Weights of a small GPT-style language model, trained from scratch on English Wikipedia: 2 heads of 64 (1 for keys and values), learned and rotary positions.
Each number is 128 + 32 x the weight over its row's rms, rounded and kept within 0 to 255. Layers, rows and columns count from 0. The size above them is the row's rms in percent of the matrix's.

# layer 11 attention query, 128x128, rms 0.238, rows 0-17,64-81, columns 0-127
size [ 60  65  72  83  93 102  86  93 106  95  99  98  92  90  84  99  95  96 173 133 112 117  98  95 109 117  91  99  88  89 100  90  98  96  98  87]
[[ 98 129 113 105 122 120  83  95 156 122 102 106  76  99  69 154  98 140  95 140 131 121 125 118 179 107 108 134 191 185 140  89 103 127 131 184 125 146 150 158 139 136 116 151  95 204  90 158 132 103 105 152 132  73  66  73 140  61 220 112 129 118  90 132 109 128 103 109  90 119 142 150 177 126 118 123 155 103 182 163 187 119 137 145 123 115 107 130 127 208 133 130 182 113  98 120 115  90  87 135 171  88  85 145 126  91 122  79 148 162 152 174 135 110  93 106  91 109 171 132 122 120 133 130 154 100  39  99]
 [183 145 132 143 131 148 169 113 130 106 144 137  90 123 107 109 150 149 141 157 127 172 152 187 102  96 137 114  91  74 127 140 131 186  89 127 103  74 149  94 137 169 141 127 130 173 131 129 123 187 134 158 142 153  88 148  98 124  92 125 129  83 165  94  87  93 117  95 135 148 129  84  75 104 171 126 100 144 144 111 170 156 137 136 152  75 127 147 145  99 156  84 130 165 100 157  60  98 113 100 157 102 232  84 163 107 132 199 179  80 125  36 138 165 164 156 136 167 125 166 127 104 163 133 107 147 153  80]
 [133 138  97 100 140 150 127 122 111 118 180 123 171  84  77  78 101 138 162  72 175 134 111 161  98  96 146  81 149 128  82 118 119 163 171 167 147 131 149 157 127  91  99 156 120 149 165 158 148 117 138  84 155 195 104 176 149 113  98 159 132 118 147 125 187 181 176 158 136 188 151 133  61 126  79  90 103 187  87 122 119 132 154 101 144 220  73 116 159 126  98 141  89 155 120 158 119 130 138 140 121 134 121 100  91 141 156 104 134  83  73  62 126  99 114  95 108  99 149  76 186 143 122  88 122 171  95 143]
 [183 184 138 149 199 118 136 147  55 121  99 119 196 163 120  98 148  94 154 148 158 100 149  98 180 107  81 142  42 196 153 110 129 139 171 128  94 114 156 116 186 126 122  90 111 140 128 183 112 150 184 156 113  79 151 146 132 199 119  97  97 108 113 140  86  73 189 111 126 129 130 127 155 117 139 145  56 132 144  97 132 120  84 135 183 128 136 169 146 123 105 135  73 146 161 129  98 115 102 146 150 130 111 115 142 162 137  82 101 181 141 120 110 151 126 159 127 108 104 167 130 129 117 165 181  62 155 150]
 [127 137  74 175 187 113 144 107 190 162 184 111 127 108  64  78  83 132 179 124 127 108 130 189 145  96  96  68 134 157  81 151 111 160 133 151 133 103 141 128 114  98 152 121 134 209 127 128 169 105 149 142 178 105 124 137 105  65 110  99 126 136 107 188 141 152 102 135 130 119 133 189 131 204  90  67 115 140 104 132 122 112 175 124  96 187 132 134 170 101  82 138 143 124 106 113 109  72  60 161 151 124 115 125 136 101 184  74 142 149 123 147 112 109 100 194 110  99 112 139 158 110 161 130 128 112  75 103]
 [159 130  93 140 198 163 107 119  78 125 148 126 151 134 196 116 153 130 143 150 144 167 141 178  96  84 120 135 117 123 143 146 118 209 126 130 119  90 129 105 125 179 126 132 116  96  93 126 152 212 148 102  96 184 153 106  83 180  75 125 116  81 162 138  87 100 167  91 114  84 115 139 154 107 170 131 115 103 130  71 176 110 134 110 138  79  82 170 191 127 125 121 100 153 193 150 106  96 138 142  81  86 200  80 145 144 138 138 118 124 176 134 138 150 189 116  88 102  95 142 171 136 111 127 166 159 138 173]
 [145  75 131 123 159 126 181 132 147  86 108 153 148 139 102 139 134 137  96 135 136 134 133 104 167  81 117 161 131  92 140 174  98 126 111 133  91 130  68 115  91 185 102  93 153 123 120 155 121  66 114 152  76 109 115 142  81 149 166 156 158 144 149 136  50 102 124 110 171 122 156 111 144 147  96 146 184 124 179 108 113 165  84 155 101  63 206 124 126  90  89 141 147  84  91 165 152 157 145 105 133 104 184 149 184 108 155 123 143 125 162 171 130 194 108 128 198 115 114 148  45 161 157 178 142 119 109  81]
 [151  90 132  77  92  95 120 106 153 170 128 141 124 139 215 164 114 128  67 119 108 141 112 137  93  33 128 201 130 101 135 159  66 108 143 136 138 128 154  78 108 123 127 133 142  82 121  61  62 136  89 106 127 147 132 155 143 142 126 161 134 145 115 177 196 190 138 120 106 116 196 118 103  94  91 114 115 130 132 171 112  90 124 117 121 136 133 146 117  80 146  83 160 103 109 138  75  83  62 104 159 163 126 153 156 167 137 117 103 117 180 153  78 166 136 157 171 112 103 109 153  90 119 139 133 176 109 175]
 [105 112  82 117 114 103 164  85 212 161 131  87 153 124 122 115 108 103 143 168  89  72 122 113 142 195 107 116 142 146 131 171  88 129 102 183 194 177 203 181 145 137 173 155 106 181 149 123 149 103  78 107 107 131 117 159 166 102 107 167 124 134  58 148 136 148 141 122 108 172 143 150 108 102 139  81 111 151  70 111 113 103 117 107 103 157 118 142 121 147 137 100 118 119 151 108 164 144 149 137 118 117  74 117 149 105 141  57 122  83 100 123 123 112  69 146 115 129 151 123 216 181  97  98 171  63  94 120]
 [142 127 111 134 131 129 131 146 169  78  93  83 127 173 141  24 149 152 122 140  99 111 130 140 101 129  98 165 122 151 118 173 167 172 145 161 126 145 176 167 161 141 126 199 112 140  95 154 133 183 148  66 115 158  81  77 117 163 160 192 110  92 142 155 123 174 103  81 120 138 143  96 189  58 133 163 132 120 118 109 107 122 145 116 109 150  96  94 152 160 130 113 133 165 158 141 169 155 143 163 111  87 150 158 132 121 167 113 143  94 109 151 197 117  66  65  89  67 102 118 174 148  78 110 161 120 115 112]
 [115 151 164 126 106 105 158 140 130 110 128 126 130  97  78 134 140 142 101 174 110 140 103 103 168 178  81 196  70 102 161 114 149  90 116  96 126 100 106 154 160 140  81 105  89 113 144 155  89 103  94 140 124 155 154 113 168 163 213 153 131  44 113 111 115 106 123 128 144 126  22 105 122 104 167 150 103 103 113 117  72 160  22 148 174 110 148 153 173 131 114 101 135 141  90 131 107 154 143 106 178 137  96 131  74 149 146 122 102 183 194 130 112 115 166 139  90 142 109 137  70 117 117 148 123 118 113 159]
 [189  95 126 175 136  26 137 136 185 121 109 171 137 157 108 118 144 112 137 208  73  50 113 141 118 101 102 134 147 147 117 133 144  69 119  78 139 219 153 128 124 104 113 140 100 157 124 117 102  98 115  97 137 100 155 118 124 139  71  90 159 197  88 192 163  99 114 146 146 131 155 162 186 145  86 147 106 154 163 144 147 121 155 167 116 166 113  94  95 120 143 117 119 124 203  90 112 164 153  89  99 145  93 146 131 121 120 104  70 122 100 150 136 156 124 165 165 116 109 116 149 116 119 145 190 115 118 118]
 [135  79 136  73 137 110  97 124 118 103 133 202 103 132 125 149 118 107 135 126 182 156  75 125 168 127 135 116 115 215 189 116 107 140 114 112 108 129 129 102 138 160 125  82 131 105 202 189 141 107 140 103 126 130  95 111 133 127 127 156 145 138 154 125 105 105 140 145 117 102  79 169 120 106 152 141 178 112 169 132 120 210 145 146 138  80 116 151 170 145 192 173  87 136 142 105 105 161 125 125 137 133 180  63 117 117 116 107  73 151  66 150 167 160 227 127  95 108 139 195  76 109 115 152 166 156 155 153]
 [178 137 104 121 116 101 149  91 129 130 124 169 170 140  98 143 145  87 108 166 126  84 111  94 137 173  80 181 129 118 123  62 141  50 123  93  47  85 130 123 155 151 153 104 145 115 127 139 122 108 142 111  80  97 165 193 138 126 179 122 157  75  87 141  87  42 123 120 144 140 166  94 156 163 159 126 141 158 136 113 104 205 148 113 150 109 115  96  67 126  79  74 148  90 142  99 154 145 114 130  97 137 101 149 102  59  98 179 131 125 153 144 147 100 174 101 104 130 136 114  91  91 122 176 159  80 127 151]
 [115 143 105 172 123 123  87  78 119  87 133 162 147 166 166 129 140  88 128 140 121  88 161  81 184 134 139 119 161  92 132 120 120 124 164 102 111 106 134 127  88 157  83 161 184 114 126 161 113 112 157  89 163 139 167  83 127 134 126 100 171  94 142 110 152 135 106 104  98  92 190 114 135 192 100 162 135 138 149 148 160 146 219 112 148 144 116 190 155 159 132 125 182  87 154 218 107 153  88 127  88 188 160 170 187 117 146 114 131 149 160 148 216 163 105 153 178 154 105 123 160  96 158 150 119 155 154 111]
 [189 122 105 168 123 133  99  73 124 113  88 146 142  80 114 159  79 117 129 177 117 135 134  83 171  98 134 128  98  82 143 135 141 113 208 124  42 121  65 129 118 182 106  81 181 143 137 112 142  99 152  82 154 104 148 109 134 166 150  82 166 161 117 127  88 171 110 141 172  97 144 116 191 182 167 145 162 120 180 119 106 144 121 112 147 125 119 143 141 119 103  80 113 129 144 177  98 127  86  63 166 121 184 117 144 147 116 101 111 161 119  54 112 147 158 110  95 156 196 131 112  67 152 162 153 129 120 109]
 [177  60 144 138 138 172 146 116 122 140 136 162 120 105 112 167  57 136 146  98  73 113 196 133 151  67 121 101 112 153 143 103 120  96  80  99  71 114  78 147 123 149 160  87 158 110 159 135 162 134 206 100 124 153  89 120  93 167 115 135 100 122 148 109  68 142 129 109 172 106 132 127 153 154 174 154 122 119 123  70 116 135 147 117 151  64  77 171 134 105 107 150 108 106 105 138 127 150 135 101 132 148 158 185 126  80  55 198 147 183 133 131 138  69 135  98  93  93  97 109 161 173 140  99 104 125  77 162]
 [ 92 140  95 149  67 148 182 147 115 110  84 114 115 107 160 105 143  83 154 117 171 109  91  78 181 111  43 106 128 112 139 134 164  64 142 134 103 148 144  96 100 174 165 110 146 103 136 121 122 128  78 158 122 132 161 105 125 181 139 110  89 192 100 128 170  80 101 121 169  82 113  79 156 150 152 122 142 146 161  85 186 154 109 176 163 117 113 162  87 155 159 106 102 155  84 130 191 105  94 156 104  93 111 114 108  83 127 122 132 143 123 130 110 122 154 125 130 170 166  56 111  85 132 163  48 160 125  83]
 [126 139 152  74 124  55 150 132 153 130 101 143 128 114  88 151 156  78 134 113 111  89 103  74 122 128 154 189 130 148 168 103 139  59 164 118 106 197 142 143 151  81  86  81 109  37 128 102 118  72  72  80 121 123 180 111 173 133 146 102 126 147  84 151 156 129 173 157 118 170 116 144 143 112 133 173 115  89 130 139 121  74  92 185 154 155 136 120 137 167 125 128 170 208 159 104 130 134 135 134 120 105  70 120 133 135 146 112  99 148 120 149  78 150 124 102 162  99 129 136 119  76 134 129 127  51 137  62]
 [160 119 103 159 119 192 108 140  95 133 149  84 117 181 192 107  96 152  69 151 112 173 148 165 105 123 159  86 136 129 105 141 125 198  91 145 180  90 129 149 125 170 189 143 177 201 148  94 157 127 171 153 143 136  78 123  84  86 149 162 154 124 188  93 101 142  72  90 116  98 119 123  89 130  91  92 128 170 137 134 109 186 167  87 118  97 123 140 116  70 139 113 118  77 111 152 119 100 144 100 160 149 164 151 133 134 122 154 159  71 136 125 168  96 171 172  95 179 129 120 147 152 161 129 128 176 114 178]
 [131 126 100 145 159 158 159 165 158 152 178 134 119 101 108  88 106 203 154 128 139 177 128 140 119 139 174 130 121  87  69 119  82 155 124 131 150 111 103 111  91 117 156 244 159 201  68 193 122 229 146 118 152 177  56 100 101 138 116 124 169 120 141  98 109 156 147 130 167  69  95  98 119 122 175 144  96 146 110 130 124 161 127  97 146 120  82 136 130 123 132 106  99 100 111 151 115 113 146 153 135 144 167 127 113 100 127 150 144 104  62 100 149 145 157 158 134 168 140  80  90 189 105 155 123 133 123 116]
 [121 105 153 134  92 146 134 154  72 140 132  32 145 132  98 137  93 153  72 153  70 177 103 121 184 114 174 111 155 115 101  81  82 175 126 179 132 146  96  70 172 121 138 170  76 197  95 163 138 151 184 124 116 159  98 174 127 125 130 133  97 154 143 126 190 152 119  81 130  81  78 124  97 154 103 120 131 172 172 149 110 124 123 120 143 110 135 136 130  82 117 135 150 134 107 135 140 137 145 139 147 122 119 153 154  99 138  69 152  89 114 109 116 105 118 178 152 181 165 172 109 180  83 155 173 144  71 187]
 [ 81  89  90  78 149  88 200 160  83 158 160 151 164 132 129 105 147 102 160 123 106 113 160  47  67 121  91 160 140 152 136 133 165  88 182 120 130 127  99  53 124 103  85  25  96 110  97 103 162 102 149 178  91 118 145  91 122 167 123  95  92 124 116 128 158 105 128 134 135 158 194  96 148 161 141 131 133 147 126  94 121  53 135  86  81 168 143 119 147 152  99  99 127 125 163 121 132 129  98 142 142 131 141 117 142 106 185 105 121 154 134 124  75 113 122 167 157 130 174 107 106  98 158 146 114 159  92  59]
 [131 138  79 154 130 145 107  66 156 124 149  99 110  97  84 144 124 185 145 167 178 142 104 166 157  78  94 102 150 103 109 157  81 187  80 140 109  99 106 178 126 110 159 190 119 157 151 175 129  95 149 132 131 161 102 157  94 100  99 170 142 134 152 107 133 128  91 127 127  74 170 145 126 154  91 100 127 110  98 173 172 207 113  58 152  78 136 108 181 103 125 157 146  89 126 167 103 120 175 124 108 138 179 157 151 124  83 136 122 139 119 132 224 115 180 181  99 138 113 102 177 144 118 128 112 105  84 155]
 [176  90 107 129 111 173 148 147 124 115 143 114 132 147 133  99  86 112 120  99 102 137 188 121 116 148 148 159 114 100 192  87 125 158 130  81 104 180 110  71 113 201 116  76 101 136 117 123 160 225 110 127 118 125  73  78 135 103 165  82 101  99 151 101 108 109  76  90 127 112  53 146 116 139 132 134 156 164 119 110 157 157 163 150 141 132 112 144 151  59 151 100 134 116 172 146 102 112 156 129 105  12 155 118 131 188 151 132 111 126 137  88 129 139 142  99 113 113 156 139 141  88 155 203 146 160 144  92]
 [155 183  67 133 181 152  74 150 139  92 126 135 125 143 182 183 121 109 115 115 110 138 113  86  60 135 127 230  82 114 168 119 162 146 110 118  88 166 136 105 151 110 149  89 164 101 135  89  98 148  97  93 108  55 145  92 122 173 155 130 181 137  75 152 156 172 169 136 102 116 132  93 151 132 112 160 147 158 132 114 103  99 142 155 123 134 132 183 136  85 139  88 144 130 145 125 137 174 132 124  52 115 137 137 136 176  92 173  98 139  86 159 127 139 118 100 139 114  82  76 201  71 157 147  99 134 156 134]
 [ 81  90 164 125 129  94 143 123 158  95 130  62 173  66  79 127 148 139 139 137 168 121  76  63 191 113  76 193 140 110 107 106 156 102 125 107 128 120 150 142 189 112 145 115 107  76 164 174  83 124 137  54 137 103 149 141 128 156 102 111 157 131  59 117 169 196 136 131 116 193  85 119 169 118 144 115 121 120 139 220 173 131 113 119 133 111 102 132 117 153 111  96 171 158 138 124 114 128 124  83 103 104  67 131  92 132 130 105 151 154 150 119 105 192 171 152 146 145 125 147 144 134  81 175 171 136  98 120]
 [101 100 107  97 131 171 141  88 139  90 153 104  99  87  95 150 140 156 125  92 127 113 131 142 117 158 126 119 146  91  88 160 169 172 121 143 114 175 130 152 135 114 145 166 105 155 125 157 151  78 137 152 107 136  67 102  95  96 177 192 122 170  95 138 114 119 142 116 161 189 153 109 112  98  68 103 172  77 143 171 160 120 162  75 110 147 213 145 149  88 146 154 163 111 104 129 137 113 201 146 106  83 159 154 133 103 183 132 125  66 136 139 124 134  77 129 186 159 113 124  94 145 126 103  49  83  52 104]
 [ 91  82 186 131 124 167 120  53  65 168 135 121 193 213 141 206 137 132 150 111  83 128 122  94 179 179 199 130 122 154  79 120 134 103  93 108 193 130 112  98 116 148 108 108 111 153 199 101 129 143 176 120  97 137 139 137 124 146 117 151 148 135  83 120 171 152 125 132 178 164  99 107  73 144 115 123  96 130 165 126  58  82  72 121 146 121 140 187 115 119 112 121 103 126 137 146 138 164  73  93 105 132  88  85  77 157 123 133  91 126 136 107 104 119  87 102 128 131 126 123 131 112 175 148 167 126 108  89]
 [155 121 108  86 111 106 158 153 120 131  76 103 159 132 112 110 103 110  91 122 101  93 133 131 150 143 142 163 135 134  82 127 100  91 150 181 152 127  91 125 111 167  67 150 188 123  80  99 176 158 106 138  79  93 118 146 118 138 108 122 141 134  80 120 122 164 118 122  95 128 147 100 114 134 110 127 169 169 170 118  94  95  92 137 225  78 145 139 146 137 177 105 136 164 106 153 119 127 211  99 163 186  90 145 118 163 116  50  68 131 135 169  94 178 134 133 180 105 177 116 171 112  82 175 110  75 144  74]
 [104 125 125 152 133 103 102 117 148 142 187 119 126 180 119  97 112 154 177 141 173 111 166 161 111 165 108 135 214 174 134  78  88 123 120 177 184 128 169 133 146 153 136 160 192 138 147 184 172 136 174 162 140 120 134 153 100  94 197 121 102 156 109  77  99 156 151 131 124 107 100 169 154 115 109 147 113  87 126 119 168 173 156 130 231 129 113 155 128 110 171 127 134 120 173 176 122 105 177 133 167 190  93 105 125  85 167 135 129 145  89  57 156 101 147 113 111 153 149 153 175 119 130 188 125 139 134 143]
 [111 116 155  97  95 125 157 178 122 130 145 139  82  59  95 131  98  39 148 142 113  75 148 120 107  90  89  72 132 148 193  82 105  88 143 132 115 134 162 130 110 158 100  57 154  82 110 113 129 206  92 117 128 135  73 102  96 149 171 143 142 158 126 104 121 138 174  64 119  99 134 174  99 110 140 116 182 150 150  81  93 122  85 125  83 122  88 129  70 155 123 136  90 143 116 129 156  88 132  92 125 152  87  97 150 111 154  89 125 173 151 152  54 131 125 119 110  72 100 120 141 164 125  85 111 105 111  82]
 [121  73  43 111 187 128 121  64 155 136 162 146  75 134  89 150  88 135 167 152 158 122 163 143 103 145 103 146 181 127 133  67  92 133 130 120 158  99 165 106  97 159 159 106  96 161 109 110 152 163 145 135 140 137  96  81  58  82 108  88 101 150 104 109 143 165 140 124 114 132 111 162 105 126 118 104 126 160 165 139 103 135 136  78 108 101  97 110 128 159  50 137 150 133 144  78  91 143 142 111  36  66 170 104 144 123 165 139 125 161 193 139 117 165 141 123 177  81 112 196 143 128 171  82 122 122 109 112]
 [114 161 131  81 103  87 136  98 117 143 117  93 157 160 142 152 196 122 117 158 129 113 129  91 138 162  68 184 126 107  75 177 126 135 144 121 114 130 113 143 133  85 116 129 132 125 153  96  94 121 184 131 118 151 177  90 100 152  93  29 150 104 115 122  98 119 145 135 145 111 155 127 132 109 132  95 116 127 136 131  95 101 204  89 100  88 102 131 157 150 160  70 237 148 118  77  66 110 163  67 120 128 135 137 127 150  59  85 170 181 105 101 169 115 124 132  98 119  88  86 173  89 145  98 120  91 112 134]
 [144 162 135 138  59 165 144 122  98 145 130 148 136 131 149  66 194 173 105 138 143 132 132 165 122 132 106 109 162 128 109 157 113 138 155 147 140 112  94 153  87 143 160 148  90 182  81  79 162 142 190 169 134 173 126 142 111  83 143  95 181 123 134 103  86 101 126 114 172  84 154 157 119 108 148  57 130  61 117  91 132 134 166  21 134 148  89 142  65 139 141  91 114 113 168 142 116 101 174 111 117 149 130  94 144 149 123 136 102 148 124 111 159 103 139 140  22 151  83  86 188 132 127 125 125 115  87 118]
 [157 147 108 128  97  92 138 157 104 154  65 155 119 147 148 123 112  96 113  89 137 131 168  96 153 106  95 165  37 117 136 176 158 140 144 124 124 132  90 124 132 137 146  66 149  66  73  92 111 170  85 110 126 133 110 104 136 177 103 132 103 143 109 191 159 104 114 150 126 171 152   4 145 174 163 163  99  78 120 133 181 131 137 120 148 119 103 119 152  82 162 132 162 132 114 109  92  91  93  89 142 128 136 144 132 140 118 160 105  88 146 209 112 203 150 144 122 108  95 101 123 126 143 142 116 107 199  99]]
# layer 11 attention key, 64x128, rms 0.22, rows 0-17, columns 0-127
size [106  74  85  98  98  99  89 105  91 107 106 104 108  96  92 101  87 108]
[[104 114 151 106  69 115 193 118 181 159 114 171 133  93  39 145  93 101  98  82  97  82  73 118 147 118  89 142 172 135 136 123 138 116  95 142  74 160 128 160  90 128 127 144 131 116 122 146 104 101  84 114 135 120 151 199 119 146  95 110 141 122  87 170 159 134 119 127 123  94 109 127 169 122 128 118 173 112 134 129 124  89 143 147  98 153 125 170 139 152 116 119  94 183 118 159  80 134  78 137 120  93 115 122 118 108 140 111 142 106 131 136 107 164  71   0  79 107 124 104  88  93 133 162 112  95 143 109]
 [109 108 130  63 188  91 122  84 110 179  67 135  64 138  96 161 159 130 100 140  84  94  88 104 113 133 143 141 109 170 112 137 172 138 159 139  96 135 123 133 143 175  85 112 100  72 153 127 117 110 101  81 110 119 125 165 147 174 100 151 176 127 131 166 160  96 158 124  80 166 134  94 159  59 192 106 139 107 111  94 187  99  98 111 182 106 109  98 141 151 150 110 135 176 151 122 199 125 127 159 170 176 105 121 121 127 153 104 154 124 178 139 111 173  93  84 110  99 199 133  62 110 134 133 137 109 167  97]
 [116 121 149 115  82 129 121 101 128 116  42 181 110 120 224 119 179 157 205  70  83 183 147 155 148 105 132 132 150 111 125 106 140 112 110 100 177 146 174 137 121  73 114 120 142  96 177 109 120  92 154 125 114 114 180  58 117  58 121  93 160 138 125 118  87 129 120  91 101  96 181 105 114 109 110 129 189  65 132 146 119 125 133 132  88 121 156 138 133 117 105 157  97 108 147 154 103 168  61 112  81  90 144 151 191  79  84 140 149 109 140 145  82 127 139 164 123 164 177 107 134 112 137 148 142 131 134 165]
 [ 50 152  92 146 118 123 143 152 114 124 155 139  80 114 161 179 148  84 142  81 117 135 155 175  81 184 122 107 205 119  72 140 184 123 147 150 166 140  76 191  84 119 163 145 164 102 162 135 125 160 109 123  93 168 126 140 192 118 150 186 146 112 181 121 132 180 117 145 127 134 192  62  87  98 131 114 124 111  52 119 119  86 151 132 127 131 127 118 127 157 118 128  97 119  96 141 172 147  72 165 195 171 124 112 146 124 139 155 141 153 106 126 133 128  99 170 142 147 140 107 120 157 100 137  42 119 166 125]
 [149 134 137  91 125  93 161  64  88  98 138 118  68 101  67  95  57 106  61  98 100 102 164 110 178 180 133 172 117 158 137  97 164 112 122 130 113 177 121 186 115 150 147 114 102 158 119 123 137 127  58 180  87  99  93 191 179 119 143 130  68  85 117 173 125 122 116 122 148  91 145 152 128  61 108 159 138 145 176 130 161 115  98 138 175 129  67 114  84 207 170 122 136 120 151 137 170 124 136 143 145 109 101 112 107 156 144 118 141  91 134 156 132 158 121  54 122 107  84 105  94 148 142 144 153  98 132 121]
 [134  96 131 145 111 134 169 116 177  88 115 103 146 134 135  97 116 139 129 145 114 146  87 135 143 110 123  99 162 157 159 187  99 120 101  93  80 110 144  98 100 132  56  90 172 111 101 155 132  83 138  90  82 130 129 152  76 118 117 129  53 117 115  94  84 124 149 121 158 136 145  85  98 112 157  84 193 179 160 147 106 147 225 146 103 140 133 128 132 148  99  78 131  84  93  66 112 129 148 113  68  88 125 169 146 159 132 132 129 184 115 122  72 148 103 227 191 106 144 131 108  91  96 114 167 149 104 108]
 [108 151 137 130 107 185 176 112 115 158 115 151 188  41 144 164 184 133 143  83 183 141 142 172 146 130 109  67 146 193 162 120 158 137 156 134 171 190 102 180 124 100  86 117 162  73 121 157 113 161 192  76 102 181  65  89 133 103 124 120 111 140 169 120  89 137 105 173 154 144  90 120 115  93 128 121 158 152 144 108  87 121 125 144 138 151 176 153 149 117 152 151 117 134  67 145  89 109 146 179 116 144 176 124 148  82 163 100 115 122 141 128 140  90 127 169 109  95 143 185 142 180  95  93 165 126 106 109]
 [164 109 123 140 135 164 126  85 186  89 133 119 129 144 168  60 137 126 134 161  82  99  74  78 139 128 102  67 175 180 133  90 102  95 150 166 102 128 126  93 149 148  66 123 130 193 111 144 151 152 163 159 108 121 109 100 121 109  64  74 170 133 155 154 106  64  73  89 115 162  78 136 142 165  25 168 200 174 149 116 134 128 183 127 131 149 168  94 177  90  85 137 111 105 141 130 167 142 144 174 113  91 143 122 140 116  97 117 161 118 125 158 120 142 123 157 129  96 129 106 140 114 133 122 124  79 155 103]
 [152 137 122 112 145 103 168 155 108 116  76 131 151 134 180 127 146 128  85  88 119  93 142 136 120  68 117  84 160 125 140  80  46 104 170 197 143 134  81 135 148 158 190 104 119  64 112 121 115 155 119 162 123 110 128 112 127 102 190 121 160 156 150 127  94  63 133 125 166 103  73  77 180 120  68  91  76 117 144  84 138  67 122 156 139 161  51 164 112 130 148 110 115 155 122 150  54 137  73 169 128  93 132 117 134 114 129 116 151 148 124 136  88 120 139 112  68  92 138  78  90 116 161  94 141 106  94 118]
 [117 181 103 111 188 159 121  68 112 216  92 103 205  83  44 133 152  99  79 148 159 129 148 103 140 132 119 130  49 130 164  89 147 111 105 130 150 152 123 134 165 122  96 110 159 100  85 129 112 114 101 169 155  96  99 173 122 131 137 107 147 117 137 158 165 136 211  76  98 156  94 104 152 113 139 119 134 155 109 166 147  90  96  81 127  85 112 131 129 157 103  98 145 123 125 158 156 122 108  62 156 133  76 176 122 124  98 102 138  34 137 105 131 120 115 197 116 104 123 129 153 121  84 111 128 128 109 118]
 [157 123 136 109 106 146 114 135  88 149 126  95  73 135 120 147  74 152 175 126 190  67 120 117 126 183 116 118  72 106 176 138 130 122 159 109 124 133 167 195 108 101 193 121 176 113 131 105  76  45 102  78 100 129 175 154 109 116 184 103 151 152 106 160 153 126 107 117 105 123 137 136 138  62 121 118 120  91  56 156 158 136 175 113 131 117 167 143  91 151 124 122 109 122 152 179 111 128 110 100 153 107 165 123 156 137  49 133 142  85 123  75 150 135  85 134 167 212 141 103  94  93 145 103  68 141 127 151]
 [104 135  75  96 126 128 112  50 104 121 149 172 136  88 108 112  92 105 142 103 120 182 134 113 132  83 191 144 122 100 122  51 150 156 125 137 138 164 118 139 126 150  52 152  86 149 181 145 123 135 121 198 127 142 167 161 159 163 133 150  99 138 146 149 152 112 139 146 111 161 123 140 122 114 117  66  97  65 189  94  97 122  55 149 167 157 138 173 107 179 153 158 103 129  85 144 107 101  92 187 133 115  91 140 147 132 128 164 115 163 161  85 119 100  70  93 155  79 135  89 150  50 163 123 103 108 104 118]
 [132 125 102 163 156 114  94 113 111 107  94 145 129 163 133 166 158 141 113 133 104 162 107 141  92 165 160 129 117  52 134 192 130 181 189 169 127 126  55  72 142 190 101 121 129 129 139  73 144  55 116 217 138 110 119  89 199 129 140 155 129 132 151  99 126 104 152 145 130 137  96  86  85 110 123 185  53 115  99 113  94 140 116 104 112  99 142 124 138 108 163 115 170 130 123 141 129 109  98 128 153 153 124 197 104 186 142 126 113 125 163 140 138 157  36 177 142  76 135 139 145 165 123 118 145 140 143  79]
 [112 135  97  97 148  76 119 192 120 150 119 141 152 150  77 144 102 139 145 143 126 145 136 107 180  61 133 129 113 140 113 113  96  88 152 192 173 171 158 121 136 104 107 106 121 106 173 219 127  72 140  60 193  86 127  84  93 107  98 122 150 118 134 115 105 140 164 213 125 115 103 112 107 161 105 123 142 103 144 116 184  96 126 179 140 123 150 135 143 114 199 187  99 135 122 153  95 164 133 153 184 160 107 101 141 142 161 101 147  90 117 103 133 143 159  50  99 155 150 177 167 115 142 110  78 138 163 144]
 [124 125 170 134 129 122  70 110 139  91 140 125 127 144 161 136 145 188  76 112 165 102  99 119 147 143 147 103 148 187 125 127 151 136 121 144 118 125 135 126 115 121 132 105 132 149 166 138 166 141 126 135 171 121  98 159 125 150 176  92 142 130 175 113 140 121  96  92 112  95 105  90 162 127  74 152 163 180 158 126 107 113 152 124 111 193 119  86 126 126 162  94 143  77 109 133 111 133 217 108 153 169 135 146  92 126 127 138  33 133 125  64 146 183  88 255 152  52  93 187 160  89  94 134 126 132 162 127]
 [184 142 122 130 103 112 156 111 143  84 130 130  87 167 171 145 128 164 130 104 156 121 144 134 191 136 220 114 136 126 126 100 136 146 154 144 156 122  92  88 131 121 143 123 153 147 103  91  98  89 128 163 146 139 179 134 152 113 153 136 159 161 103 125 190  67 126  70  77  92 137  88 128  99 105 116  96 110  46 126 145 183 128 116 124 165 128 123 113 119 152 161 119  84  85  80 127 157 144 131 117 159 120  90  76  72 191 139 130 107  67 159 101 133  67  58 128  79  67 134 105 127 144 126 122  62 136 191]
 [180 141 164 124 105 157 136 144  65 153 121 174 144 140 156 147  72 121 167 138  96 165 213 126 137 108 130  92  98 163 125 144 102 202  81 121 157 189 110  31 123  99 125 134 125 135 103 185  84 142 134  81 107  76 145 123  85  87  93 108 131 109 155 138  52 148 162 128 129 156 106 123 127  89 143 193 146 137  97 102 113 185  86  96 132 140 135  98 147 132 158 122 107  76 128 120 109 153 145 114 109 193 121 118 132  58 137 112 151 118  82 143  62 126  89 150 109 119 145 118  77 141 163 166 157 135 141 122]
 [185 112 138 150  96 119 109 112 163 168 139 160  87 145 128 128  51 155 104  82 143 120 172 154 114 107 132  86 173 123 117 131  98 108  49 161 194 172  87 110 119  72  56 143 170 108 124 135 129 113 149 139  87  68  86 105 140 109 104 117 180 198 106 192 118 119 143 123 137 112 121 125 156 145 117 112 166  97 137 120 125 100 171 108 126 139 153 185  88 107 142 178 183 157 116 106 174 174  98  82 122 119 154 133 149 128 127 198 146 107 132 168  83 152 125  74 131 115 104 111 162  78 182 162 124 112 102 156]]